Weights of a small transformer language model: embeddings untied during training, 4795 steps.
Each number is 128 + 32 x the weight over the matrix's rms, rounded and kept within 0 to 255. Layers, rows and columns count from 0.

# layer 8 attention query, 128x128, rms 0.201, rows 116-127, columns 0-31
[[108 123 108 140 127 169 121 105 136 146  91 134 144  65 129 152 108 134 187  95 136 145 118 146  93  68 115 189 157  50 163 156]
 [108 158 118 124 124 151 131 104 130 130 135 131 136 104  96 105 132 112 136 140 145 133 124  91 123 152 152  77 108 142  80 160]
 [ 97 107 111 160 120 126 115 113 105 144 171 138 133 122 100 112 171 117 153 146 168 148 134 108  78 151 133 100 122 117  74 181]
 [133 167 120 129  96 145  96 180 150 137 100 129 153  72 104 152 120 103 134 136 133  71 126  83 114 153 138 128  99  99 164 112]
 [120 138 116 164 134 146 150 104 136 151 145 116 130 128 131 211 103 142 104 120 130 120 131 150 195 107 167 167  93 118 132 128]
 [161  89 145 109 137 113 100 135 136  87 142 122 114 144 138 113 133 112 110 111 136 111 173 110 124 124  92 119  58 148 132 147]
 [ 66 150 242  30  33 144 128  33 165  60  37  48 153  14 141 151  28  99 188   0 124 173  72 227 110  93 104 122 123  69 126  33]
 [121 142 124 117 123 120 141 115 101 111 111 135 101 159 142 116 135 144 155  70 105  76 117 133 131 178 166 138 178 130 135  79]
 [104 148 161 139 129 125 126  98 104 111 140 115  85 147 140 118 138 121 112 124 112 135 162 108  96 145 107 120 123 180 106 153]
 [ 82 151 227  94 109 171 150  73 142  67 113  83 117 111 172 164 114  43 106  45  94  38 107 156 171 117 131 143 158 220  55 102]
 [134 111 141 164 128 145 124 148 111 129 125 108 125 106 122 121 135 164 153  95 148 136 106  93 109  98 121 152 169 137  76 137]
 [142 164 148 124 150 138 146 128  96  79 186 135  62 109 120 146  94 128  98 137 174 139 151 179 110 105 114 103 119 149 119 125]]
# layer 8 attention key, 128x128, rms 0.178, rows 116-127, columns 0-31
[[187 180  52 183 113 155 110 168 117 159 169 149 106  82 107 156  84 115 205  82 159 160 177 152  81 109  80 160 190  96  80 161]
 [ 98  75 126 150  90 103 118 124 119 213 154 104 189 136 132 152 142 123 160 132 180 128 143 166 131 185 129 125 139  51 175 117]
 [ 89  97 106 215 126  71 108  89  82 145 192 145 195 233  95 143 156 167 162 189 156 131 154 160 118 161 114 133 129 135 167 128]
 [112 172 150 122 119 158 136 149  97 148 116  90 168 166 136 184  75  87 137  76 142 109 149 144  80 149 154  99 162  82 133 120]
 [ 91 167  70 113 144 190 142 132 136 127 152 110 107  95 117 157  56 172  54 110 104 126 136 135 190 129  76 161 124  95 165  95]
 [137 133 140 143 115 159 157 121 126 175 118 129 125 108 155 115 178 166 104 141 107  87 100 176  78 109 119 167 127 100 130 132]
 [143 173  93 114 128 130 123 126  57 171  65 149  98 169 130 113 134 133  43 120  86 127 181 166 142 128 104 146 134 124  94 132]
 [133 164 156 127 184 115 136 125 122  93  74 168 137  74 127 109 100 148 101 207 102  94  58 104 148 121 153 153 187 122 147 113]
 [116 123 150 177  96 108 158 164 153 107  88 162  88 134 116 132 116  98 193 153 125  67  94 208 132 162 201  92 133 164 119 151]
 [178 109 225 140 138  99 133 204 110 148  39 106 134  88 187 176  78 131 140 145 106 104  98 147 151 160 159 134 135 120 130 130]
 [114  74 181 122 155  73  60 104 140 158 158  80 143 150 142 136  77 105 117 113 126 184 152  97 107 126 139 118 146 138  73 179]
 [ 98 139  97 176 122 167 150 123 116 152 112 108 148 107 112 118 126 129 152  92 158 112  96 163 139 116 156 148  70 132  88 105]]
# layer 8 attention value, 128x128, rms 0.173, rows 64-127, columns 0-31
[[143 117 119 144 123 194 133 123 155 129  91 126 110  57 157 140  36 104 190  95 172 157 108 136 153 113 165 131 153 143 171 112]
 [131 151 108 114 118 144 112 101 117 122  91 116 168 144 134 118 128  88  95 129 122 154 139  76 101 108 121 116 161 120 139 115]
 [134  94  98 172 145  95 140 107 171 140 120 138  79 134 103 103 151 145 139 114 149 100 139 174 162 106 125  62 137 160 152 109]
 [131 124 122 144 146 129 117  90 162 138 123 128 133 101 114 137 119 125  72 135 141 137 132  90 110 107 126 152 167 114 103 139]
 [148 141 131 119 109 113 118 147 119 136 116 131 126 189 105 111 168 117 167 120 128 107 121 156 147 161 162 139  94 140 162 155]
 [129 174 160 138 116  89 153 116 105 115  83 122  93 159 107 125 165 121 121  85 124 157 127 126  90 160 147 157 120 101 119 156]
 [129 146 121 107 121 138 144 182 144 115 139 140 121 147 122  96 123  91 151 121 131 130 163 122 134 130 124 139 119  61 125 130]
 [151 153  92 157 111 114 143  87 109 133  98 129 133 186 133 139 117  92  82 164 114 133 126  79 118 121 129 108 139 123 127 106]
 [111 118 140 116 135 125 125 136 121 109 162 126 102  99 125 167  82 100 113 176 126  83 124 129 169  98 165 122 124 112 109 132]
 [ 83 133 121 134 137 137 148 156 145 111 113 130  92  83 129 127  96 110  97 126 136 108 114 120  64 140 112 134 157 111 133 144]
 [155 129 139  62 131 175 153 160 118 130 109 130 148 130 137 122 121 109 140 156 107 129 132 136 166 127 122 132  74 133 127 142]
 [135 132 140 135 127 133 148 179 124 132  96 129  58 156 106 155 158 106 133  88 132 135 118 148 131 122 106 139 144  66 104 105]
 [136 140 144  89 112 185  89  94 130 108 152 116 129 134 139 138 137  85 132 115 127 176 133  94 109 168 120 183 115 129 105 144]
 [143 167 138 132 123 111 119 118 124 125 112 129 154 119 109 108 100 144 123 150 148 110 113 109 118 120 132 126 113 108  92 119]
 [ 91 140 134 121 123 112 102 136 142 130 133 133 133 118 122 157 164 135 137  94 108 119 109 161 121 149 134 126 114 125 155 118]
 [171 149  57 126 120 144  91 101 139 108 146 133 149 109 131 102 125 110  97 147 111 126 193 110 102 146 107 125  83  70 124 101]
 [ 96 149 154 114 102 101 139 134 112 146 148 136 110 108 127 105 151 145 109 103 111 108 134 179 115 141 123 141 120 206 175 120]
 [136  96 152 182 117 146 109 133 102 126 132 131 108 163 128 166 112 116 156 113 133 101 112 111 130 105 128 147  94 118 136 122]
 [110  99 149 129 138 122 133 166 124 138 137 127 113 166 120 124 111 169 180 158 130 129 108 162 157  79 132 117 100 131 139 140]
 [ 91 109 158 121 139 107 133  73 126 114 112 127 103  99 112 102  70 170 198 102 126 133 114  89 106 105 127 112 123 131 140 114]
 [130 107 136  66 111 165 103 115 142 124 176 126 153 172 126 133 127  97 143 126 110  90 138  99 189 127 141 107   2 124 129 165]
 [135 107  92 150 132 141  98  54 132 119  99 125 178  87 136 136 113 129 111 133 150 148 125 106 112 112 130 119 162 132 147 113]
 [123 124 139 143 115 125 118 119 169 159 183 132 149 127 138  99 157 158 147  69 112  73 177 116 149 152 101  96  75 118 149 121]
 [143 139 144 198 134 113 134 152 119 144  91 128 137 181 109 139 133 107 111 187 140 121 117  96 139 102 129 148 137 147  99 155]
 [152 139 155  84 116 149 132 152 107 144 170 136 119 111 121 117 144 132 132 134 145 108 125 138 156 156 133 163 101  82 127 169]
 [118 117 143 131 136 116 161 126 144 119 149 128 115 129 120 136  88 147 136  95 117  76 158 121 168 142 125  99 107 161 167 138]
 [125 140 122 128 115 127 112  77 150 129 126 130 121 100 133  97 118 128 127  86 119  99 144  79 111 103 146 118  84 122 126 115]
 [157 112 123 151 134 156 129 131 100 133 197 124 141  52 137  99 144 145  41 152 127 171 160 156  88 154  88 167 165 103 122 158]
 [175 144  99 149 129 140 128 124 133 120 153 141 119  44 121 141  69 129  53 140 129 129 159  92  98 118  95 132 115  25 113 119]
 [139 144  96 107 100 146 106 126  95  97 118 134 121 113 153 130 103  63 125 106  94 149 184  70  88 174 140 160 121 139 124 119]
 [111 125 108 132 119 124  98  68 119 131  61 123 149 122 150 152 114 117 103 123  97 135 125  88 102 135 159 151 119 155 119 112]
 [123 132  87 116 130 109 159 154 131 135  93 125 120  92 121 136  95 123 153  49 124 108 114 135 152 158 129 137  83  61 142  94]
 [110 116 140 120 142 165 144 103 142 129 124 136 120  85 117 141  65 112 128 119 187 161 140 144 122  98 124 147 174 105 122 128]
 [134 142  85 100 130 148 153 117 146 137  79 124 173  85 164 130  98 106 130 115 132 126 131 152 150  93 105 112 155 107 138  83]
 [152 114 118 123 144 129 122  98 169 134 193 132 161 109 122  55 156 173  48 185 159 157 170 155 146  92  95 100 169 175 104 118]
 [124 113 122 136 129 118 109 151  72 120 184 129 146 144 131 115 119 144 104 141 117 155 139 133  51 159 141 160 153 120 120 137]
 [115 123 136 105 126 133 141 115 110 133 119 133 115  73 130 154 104 190 140  55 175 122 121 129 152 149 136 127 130 133 151 124]
 [ 79 118 152 155 123 122 129 145  91 130 127 139  76 168 110 169  95 102 164 177 140  88  89 106 124 136 140 138 134 176 167 146]
 [106 116 162 136 130 144 119 140 117 127 122 129 145 164 101 129 147 155 221  86 215 168  75 129 142  86 142 142 167 143 141 124]
 [148 125 161 102 138 153  97 139 146 104 132 125  89 120 114  89 164 132 128 163 183 157 144 108 118 157 111 114 151 133 139 146]
 [107  97 148 111 135 151  94 103 144 131 167 135 148  89 126 127 128 144 102 135 142 130 127 118 147 118 130 110 136 141 138 154]
 [179 152 118 110 115 120 162 116 165 138  96 129 109 122 141 102 135 133 161  70 112 107 153 129 168 133 121  81  86  70 109 117]
 [117 133  86 125 127  77 111  69 156 118 102 127 189 169 115 121 199 145 106 100  98 107 159  92 118 123 128  73 104 116  82 103]
 [106 127 134 102 144 158 126 163 103 135 109 118 123 143 149 147 141 143 127 154 142 140 120 170 137 149 135 112 147 169 152 146]
 [145 143 110 144 112  92 140 102 111 129  99 132 102 151 128 129 123  94 125 183 100 106 119 150 112 107 138 127 135 149 159 114]
 [146  97 131 138 134 129 120 101 137 142 151 108 147 107 126  85 166 173 124 128 147 151 137 175 126 107  73 111 129 113  83 121]
 [161 109 148 136 113 110  77 119  97 130 173 122 138 168 123 145 220 118 132 126 143 130 121 126 134 125 134 154 106 120 132 132]
 [163 154 114 117 116 154 148 113 146 134 127 122 158 115 126 112 130 112  76  85 112 114 161  92 114 108 112 131  88  72 149 117]
 [161 143  89  96 123 148 135 134 125 132 160 136 164  55 143 114 131 126  99  97 127 117 179 145 163 143  92 129  98  91 122 130]
 [150 107 113 143 134 143 111  92 127 111 171 132 132 116 120  79 151 144  91 159 140 140 187 123  89 155 107 128 100  89  98 113]
 [157 144 144 144 134 142 109 101 141 130 132 121 137 126 102 113 142 148  84 183 151 123 118  94 120  99 125 120 170 118  65 146]
 [106 128 138 118 135 111 155 153 102 143  97 142  77 143 108 126 156 138 179 113 140 140 125 153 160 116 141 158 120 101 170 123]
 [129 111 157 135 144 115 137 160  82 131 143 132 132 175 119 130 150 169 123 155 153 151 148 174 125 144 121 153 124 140  88 166]
 [117 125 117 126 128 137 109  89 101 118 111 126 169 179 136 137 120 123 133 121 141 156  94  92  98 152 158 144 154 148 135 135]
 [171 137  97 111 134 147  90 122 132 104 162 132 142  89 137 100 132 110 171 134 134 138 158 159 150 165 143 103 116 138 131 132]
 [137 137 161 125 132 132 135  94 165 115 105 108 113  76 114  81 166 119 129 139 144 111 104  77 142 135 125 102 117 104  95 107]
 [185 157 148  97 129 123 120  94 144 127 133 124 123 106 110  99 153 139 128 129 177 130 152 122 135 129 128 111 148 127  66 137]
 [129 146 160  68 132 143 129 138 128 138 175 133 131  77 118 109 126 123 121 107 177 159 112 155 151 129  98 109 144 143 135 121]
 [107 135 176 102 123 119 125 128 134 108 131 120 102 147 133 133 131 111 219  72 111  99 124 134 137 117 168 125 111 182 139 143]
 [166 128  70 121 128 113 140 148 136 148 117 121 155 105 132  98 146 158 174 114 128 126 133 135 163 115 122 118 150 141 111  74]
 [125 132 153 148 134 152 158 168 125 136 125 129 155 157 117 146 142 160 150 123 171 114  78 178 194 117 150 135 111 137 135 154]
 [117 119 161  96 143 159 105 155 123 122 184 119 162 102 137 116 152 164 102 165 143 165 111 165  61 152 104 150 175 213  98 146]
 [122 122 137 178 119 131 148 116 150 119 120 138 106 154 103 150 124  97 191  73 162 151  56 170 143 113 139 149 158 147 177 123]
 [103 111 123 150 145 124 147 135 155 156 131 132 111 130 114 170 126 135 115 182 150 102  51 151 143  95 121 125 178 173 130 155]]
# layer 8 attention output (transposed), 128x128, rms 0.17, rows 64-127, columns 0-31
[[127 129  87 134 112  75 145  86 115 167 139  96 123 131 175 127  99  82 157 137 112 166 153 138 158 115 112  87 136 156 147 115]
 [104 114 201 134 119 130 139 119 127 118 101 154 114 117 108 125 153 112 112 177 135 125 166 128 103 124 150 108 137 100 111 114]
 [114 114  67 115 143  88 167 159 122 164 127  50 171  93 123 139 108 156 109 150  78 109 139  78 190 169 104 131 163 133 105 185]
 [169 133 160 103 165 146 130 109 124 136  96  78 132 148  72 102 106 150 117 110 109  90 164 137  99 124 123 148 144  85 154  99]
 [134 121 108  75  96 160 121 133 100 132 156 140 132  90 110 136 113 131 123 107 111 100  73 164 105 146 140 131  57 108 167 125]
 [133 164 166  68 132 198 105 127 114 114 103 146 131 140  90 164 132 123 129 108 141 120 126 157  55 161 160 109 129  97 151 100]
 [ 83 124 134  72  91 149 150 128 111  93 116 210 160 113 106 142 157 100 120  96  97 145 160 121  87 140 174 105 109 127 142 125]
 [133  83 125 155 134  91 154 119 138  87 100 142 123  93 145  95 108  84 104 184 131 104 160  92 125  92 114 118 138 126 123 120]
 [150  94  97 118 115 157 135 114 115 163 139 116 132 136 141 142 148 115 122  95 103 168 115 180 144 132 123 121  93 171 106  98]
 [142 114  91 132 165 138  85 117 122  94  90 145 134  90 118 143  92 124  94 157  99 129  99 114  82 138  93 133 129 153 111 139]
 [118 176 141 122  76 137  82 145 113 141 102 185 135 137 132  94 132  62 151 127 141 156 125 145 139 147 106 108  85  96 107 141]
 [ 96 106 169  95 113 112 145 151 133 108  99 134 104 128  90 210 131  79 147 110 121 164  89 137 116  88 115 164 147  32 121 117]
 [ 81 132 117 149 101 125 136 113  83 130 134 128 155 166 135  80 169  83 194 103 142 180 133 140 111 120 148 154 106 139 123 154]
 [102 193 101 151  97 137 105 146 146 112  96 143 124  81 147  75 155 120 130 159 164 111 139 147  96 148 117 140 167 127 118  96]
 [131 132 123 125 153 152  95 132 132 141 180 159  86 145 116 136 111 117 127 104  83 127 132 101 113 157 111 113 131 125 151  75]
 [145 122  72 142 166 152 149 124 121 157 121 171 159 138 131 116 141 144 148 160  92 136 129 107 113 105 122 135 108 142 137 141]
 [ 86 150 178 118 108 149 140 126 140  91 137 126 116  92 121 130 144 122 120 126 162 145 121 154 126 142 116 132 116 167 129 139]
 [112 102 119 168 165 141 151 126 129 156 167 101 128 152 114 162 188 115 146 161 151 148 128 119 176 125 123  94  94 125 172 158]
 [ 89 138  76 111 109 170 140 142 135 123 146  96 123 107 158 126  75 141 101 126 118 147 134 127 188 128 105 140  97 129  93 157]
 [113 140 142 105 106 117 154 125 145 110 111  89 111 127 142 113 112 119 145 119 128 156 173 118 119 171 140 164 114 122 140 149]
 [138 112  91 135  81 100 111 131  98 148 149 145 122 153 180 149 154  99 148 131 119 103 178 149 164 146 138 123 134 135  73 163]
 [160  79 148 205 201  92 123 110 142 108 130  68 166 157 112  76 106 141 124 152 130  91 193  98  97 124 129 106 123 112 116 177]
 [144 151 135 115  70 115 109 124 173 153 157 170 134 172 152 124 126 152 157 162 124 149 190 119 147 124  93 105  95 105 164 141]
 [169 119 156 159 153 141 120 126  99 134 124 128 121 134  98 155  92 125  97  76 157  68 115 107 126 139 154 131 115 126 135 120]
 [103 146 136 120  83 173  95 170 114 101 126 166  93 119 119 100 160 125 184 115 194 113  72 180  86 155 192 185 154 156 135 133]
 [168 138 149 122 133  85 127 131 111 145 171  82  94  91 129 126 120 143 124 112 121 126 170 139 147 184 155 128 111 148 146 116]
 [110 135 106 122 117  81 148 106 160 141 115 113 130 120 152  99 144 150 131 167  74 130 166 155 140 125  80 133 175 109 191 148]
 [127 134 147 132 188 142 123 130 107  98 150 106 126 169 107 167 135 125 140  75 125  94 121 127 125  85 116 119 121 143 124 147]
 [122 117 179 122 150 137  71 146 148 151 146 141 149 112 104 160 129 130 172 122 124 142 153 127 114 111 148 149 119 100 160 103]
 [115 139 149 133 140 115 163 114 154  94 126 187 164 154 145 119 123 113 170  94  99 209 169 119 103 121 201 118 134 146 130 144]
 [172 109 130 120 185 141 151 121 144 143 131 134 108 120 108  90 106 143 155 134 131 127 183 113 131 133  88 163 125 132 149 150]
 [117 131 154  69 133 159  64 148 103 129 166 137 123 108 107 124 130  89 157 135  76 172  72 132 118 181 104  71 128  96 116 118]
 [159 118 157 124 141 135 159 115 105 115 115 119 102 113 132 102  86 125 103 127 138 102  88 189  95 142 113 145 125  92 149 125]
 [147 130 125 156 110  88 129 112 204 138 110 174 123 144 158 157 133 148 136 138  97 169 133 127 125  92  70 100 128 136 120 120]
 [139 136 139 130 156 120 134 147 156 143 122 109 115 135 148 128 130 186 139 129 109 107 112 174 132  92 114 128 160 138 109 127]
 [122 116 136 103 187 100 122 113  89 110 129 127  85 161  94 139 134 147 164 113 130  77  75 131 109 111 184 117  88 169 104 124]
 [164  90 158 119 160 135  93 153  94 145 133 142 131 136 125 117 130 125 174 139 137 154 107 150 110  77  83 122 159 109 107 147]
 [171 103 127 123 119 120 127 154 116 111 171  99 132 125 107  95 143  87  93 140 162 120  91 116 168 132  80 142 108 181 121 121]
 [157 120 153 130 142 199  99 131 112 106 112 123 144  69 161 131 114 112 131 172 149 133 121 149  96 104 116 152 129  70  85 106]
 [121 140 121 105 113 131 140 144  79 152 166 116 157 135 148 143 174 136  82  93 123 124 118 124 126 130 200 137 158  74 164 189]
 [162 105 126 128 156 144 108 131 127 121 137 106 147 121 163 146  95 100 109 140 147  93 156 126 153 112  83 112 162 176 103 148]
 [ 85 150  93 117  72 108 123 155 150 164 132 135 127 112 129  98 130 142 185 187 101 163 109 118 119 117 135 190 126 122 184 127]
 [152 125 111 132 182  85 120 104 150 110 107 140 148  96 172 118 126 151  85 149  90 113 216 120  80 102  43  98 160  59 112 133]
 [163 134 137 124 138 178 141 146 142 117 149 106 147 153 126 104  92 138 120  82 124 136 127 155 120 172 173 141 142 123 141 182]
 [130 108 157 169  93  96 135 104 143 112  97 132 132 138 130 112 129  67 133 119 158  92  87 121 130 130 115 124  94 160  96  99]
 [112 150  65 158 104 135 145 175 180 115 107 115 183 132 157 163 122 171 160 141 108 147 129  83 152  97 118 142 151 105 127 140]
 [107 106 118 141 178 175 109 179  61 148 196 107 118 163  94 148 161 141 135 116 130 123 198 142  97 122 138 175 156 139 154 149]
 [ 91 125 115 138 137 138 115 124 148 169 129 149 135 111 117 117 184 133 156 158 138 118 112 101 102 116 156 114  93 142 181 156]
 [ 81 163 141 104  79  96 148 145 150 135 126 173 141 147 157 136  86 108 171 107 123 157 135 105 162 124 103  78 126 147  81 111]
 [117 135 130 114 144 101 103  80 121  74 145 122 150 166 109 115 137 174 123 145  85 106 125  77 126 135 131 100 101 148  87 136]
 [104  52 100 158 170 138 114 136 160 134  97 125 146 135  92 115 101 163  93 176  96  79  84 101  90  78  86 160 171  34 124 109]
 [143 156 177 100 158 174 154 168  49 124 165 141  95  95 125 151 142 143 122 176 101 104 112 141 145 144 151 137 186 109 140 112]
 [138 120 180 140 158 173 125 146 101  81 122 133 119 143  93 151 117 115 131 110 131  92 101 104 129 139 182 137 125 101  92 110]
 [143 124 166 158 154 129  98 125 136  70 105  96 137 162 148  59 152 105 143 153 158 112  87 169  65  81 154 141 166 174  83 148]
 [ 98 126  73 135 106 105 135 119 145 155  92  78 180 182 128  91 124  98 134 103 119 155 140 118 173 166 155 141 116 160 132 186]
 [128 144 132 155  66 123 142 100 190 122  99  67 163 138 133  95 133 134 137 166 108 122 122  90 107 155 124 127 144  82 135 117]
 [163 127 100 138 142 140  91 168 152 163 125 159 149 120  90  88 102 142 131 161 137 129 105 148  78 130 156 201 128 114 105 125]
 [115 154 116 106 104 199 136 146 139 122 118  98 120 145 150 109 112  86 130 135 169 148  96 153 102 131 161 132 137 157 132 120]
 [114 111  73 116 109 161 115  86 162 153 126 114 170 116 147 110 116 151 119 111 122 171 105 129 136 195 152 129 103 162 153 137]
 [117 146  66  95 143  96 146 132 155 130 117 136 122  99 139 102 104 214 182  97  89 141 142 159 168 172 148 136 145 128 147 168]
 [137 106 102 132 105 173  83 144  82 118 104 138 144  77 118 137  68 135 120 144 140  74  82 183 168 123 106 118 145 137 144 124]
 [112 138 107 144 150 132 117 101 148 123 133 104 140 129 118 130 141 151 106  70 138 103  79 135  75  83 116 144 131 177  83 112]
 [146 132 145 102 104  98 107 121 114 141 100  85 143  91 129 153 109  62 178 105 118 105 112 138 112 137 157  94 125 118 115  93]
 [140 102 142 121 132 104 111 134 141 105  82  70  96  78 116 147 129 135  82 108 126  50 115 120 159 122 100 166 185 151 161 103]]
# layer 8 MLP up, 640x128, rms 0.18, rows 0-23, columns 0-31
[[125 121 150 144 164 110 169 113 107 128 159 171 151 132 137  98 142 141 105 123  90 196 120 137  96 189  92 150  98 125 103 125]
 [131 143 121 104 145  59 135 171 122 175 108 148 175 208 209  97 143  63 130 166 149  96 162  96 108 135 119 118 193 158 119  99]
 [106 110  61 154 169 137 201 118 116 100 115 156 123 189 159 129 127 171 107 103 165 110 168 125  99 155  91  74 151 131 111 106]
 [ 92 161 138 140 139  95 163 208  58 128 136 135 109  79 152 152  74 183 123 128  81 129 117 119 136 147 132  72 166 148  93 142]
 [ 87 115 103 171 144  82 134 133 122 151 121 143 150 138 151 128 147  93 119 114 122 187 154  96 165 144 199 148 196 114 118 123]
 [103 142  98  90 157  87 192 108  73 132 113 137 158 150 180 161 207  40  89 126 131 165 148 157 115 154 134 186 166 173  90 118]
 [104 120 119  96 148 119 125 134 112 162 119 172 100 152 169 116 138 110  47 152 124  99 107 144 174 162 121 160 205 154 113 131]
 [165  79 116 126 173 142 172 131  87 169 114 151 144 167 165 117 124 133 125  83 125 179 130 153  93 108 113 118  77 154  60 164]
 [104 152 142  92 149 143 193 155 111 132  89 143  75 164 198 150 147 130 138 132  56 119  80 119 125 112 139 124 128 138 151 138]
 [117 144 132 127 159  76 147 137 146 152  90 153 177 212 168 111 178 115  83  80 115 205 207 141 157 106  82 101 127  97 143 158]
 [ 88  92 129 131 152 149  84 122  86 132  73 160 111 147 171 147 137 123 122 156 106 159  84 155 152 134 109 115 128 128 149 119]
 [123 115  85 109 182  93 162 118  99 181 112 143 162  57 139 138 170 129  89 127 135 156 113 190 114 171 130 129 156 152 132 157]
 [ 96 157  79 159 201 155 120 128 139 132  96 124 126  89 173 145 149 139 107  76 129 177 100 205 120 153 161  74 122  69 103 130]
 [114 148 142 143 174 150 160 104 106 151 106 150 164 150 201 129  82 146 155 170 127 112 152 144 108 105  96 129  78 140 119 185]
 [140 122 141 167 153  72 154  94 118 131  71 176 126 124 152 209 193 120 172  92 139 128 140  93 132 129 117 117 161 119 114 140]
 [ 69 170 131 137 150  88 176 198 127 170 163 146  74 150 137 129 128 183 176 184 148 196 122 120 194 118 126 147 185 152  81 149]
 [133 114 156 146 169 147 118 145 110 154 108 186 122 108 137  92 126 138 139 150 132 133 160 130 190 197  75 126 155 123  83 179]
 [151 153 123 119 143 140 124 141  99 159 144 142  92 120 176 192 146 103 112 155 136 106 171 125 156 148 139 176 145 111 121 158]
 [111 180 142 132 145 160 113 113 101 115  92 168 144 112 158 191 151 148  43 138  92 156 190 155  86 126 163 179 170 164 127 157]
 [ 89 137 107 145 136  69 107 139 109 149 164 175 123 178 176 130 165 102 138 123 111 102 177 126 157 191 138 210 120 119 160 124]
 [134 125 101 116 163 111 102 174 161 167 135 176 173 151 156 130 192 156 181 168 145 162 185 147 141 138  91 133 139 128 108 132]
 [132 153 123 124 142  73 158 132  74 122  85 132 161  81 145 129 135 155 122 135  83 115 144 191 163 157  99 125 163  74 157 170]
 [108 159  52 161 169 144 150 148  77 139 114 162 100 171 146 124 182 149 154 164 154 128  81 132 127 110 115 121 119 126 129 151]
 [126 139 110 120 183 136 147 107 163 119 142 131 128 141 157 117 167 156 107 120 132 132  84 147 135 156  78 146 155  81  88 175]]
# layer 8 MLP down (transposed), 640x128, rms 0.19, rows 0-23, columns 0-31
[[153  53 107 113 149 138 123 148 179 151 163  99 172  89 119 158 129 106 194 175 194 130 121 118  97 148 125 125 149 112 145 106]
 [127 131 204 153 150 173 126 173 133 144 102 130 187 147 158 159 178  90  91 134 116 136  73 173 115 143 144 193 101  93 113  96]
 [184 180 124 163 145 192 141 113 137 150 143 119 154  87 116 183  98  91 158 168 116 109  97 138 113 160 114 209 184 161  78 109]
 [176 119 123  96 154 150 128  75 110 105 163 133 179 109 124 111 116  88  95 109 132 116 179 162  74 126 117 144 177 166 130 114]
 [195 121 121  75 132 116 122 117 117 106 102 116 128 132  83 128 139 129 139  91 140 167 120  91 108 112 116 100 171 107 112 112]
 [130 102 196 154 172 115  83 143 147 149 118 108  95 115 172 149  98  63 146 105 119 103 168  53  89  97  87 135 114 147  96 110]
 [163 165 135 105 160 166 100  99 160 126 110  99 104 105 117 168 159 154 105 144 112 161 167 174 161  71 124 108  67 119 104 124]
 [182 113 129  98 157 178 132 162 158  80 125  88 142 100  79 163 113  82 108 180 114  48 138 108  96  58 173 146 133  88 191  93]
 [160 113 130 139  98 160  98 156 141 161 167 119 163  88 118 103 115 126 119 162 179 132 162 135 120 160  79 128 141 108 125 120]
 [224 126 130 134 168 185 174 141 160 178 168  91 195  71 188  81 119 110  69 134 163 115 142 128 129 123 151 164 108 101 142 148]
 [125 127  88  95 123 140 134 146 179 106 175 131  68 141 113 130 158 112 129  95 160 142 113 133 103 120 155 103  86  86 146 134]
 [164 151  71 119 111 122 155 107  98 115 135 145 100 137  90  99 115 159 145  80 172 168 148 148  74  73 153 140  60 161  88 174]
 [170 118  59 128 145 159 128 123 158 139 154 142 125 126  77 166 126 155 153 140 185  94 117 119  94 149 145 102  92 103 125 101]
 [142  62  89 167 163 128 131 171 124  38 157  81 137  95 136 106 179  57  62 150 163  88 204 104  89 134  77 106  52 156 147 144]
 [ 99 118 140 170 144 156 127  79 137 119 113  65  92 125 121 193 117 170 104 129  87 105 148 131 136 117 142 100  98 141  93 156]
 [130 114 108 128  68 182 114  72 114 128 134 100 145 199 114  86 156 157 179  46 157 146 150 157 178 163 153 163 160 147 129 109]
 [116 146 211 126 151 107 114  94  90  96 111 139 112 100 159 197 169 113 103 115 163 126 149  98 156 102 192 146 125  94 154  77]
 [147 146 198  62 180 121 144 111  87 148 155  89 142 166 141 161 158 113 114 110  34 132 148 164 112  84  93 185 134 113 123 131]
 [ 86 167 119 133 102 141  75 152 145 142 202 117 219 144 181 120 117 173  98 115 129 184 120 132 106 137 145  87 122  99 129  92]
 [209 125 153 152 136 206  87 116  95  75 149 150 148 124 107 156  67 118  64 142 143 104 107 156 130 132 143 118 102 136 114 117]
 [160 153 161 177 122 115 115 134 158  97 115 150 160 123 112 127 222 153 106 138  94 153 169 109 104 158 144 175 158 199 112 143]
 [131 133  76 152  95 137 105 148 107 145 143  40 109 152 123 149 154 123  93 159 165  95 137  81 117 141 104 139 138 111 118 118]
 [132 130 155 144 197 184 131 220 131 143 163 130 152 162 123 103 152 158  79 158 192  80 132 240  90 116 105 108  67 119 126  79]
 [170  99 113 100 128 145 114 114 108 111 106  34 115  95  84 144  97 139 119 139  79 173 135 117 136  94 166 146 110 123 125 116]]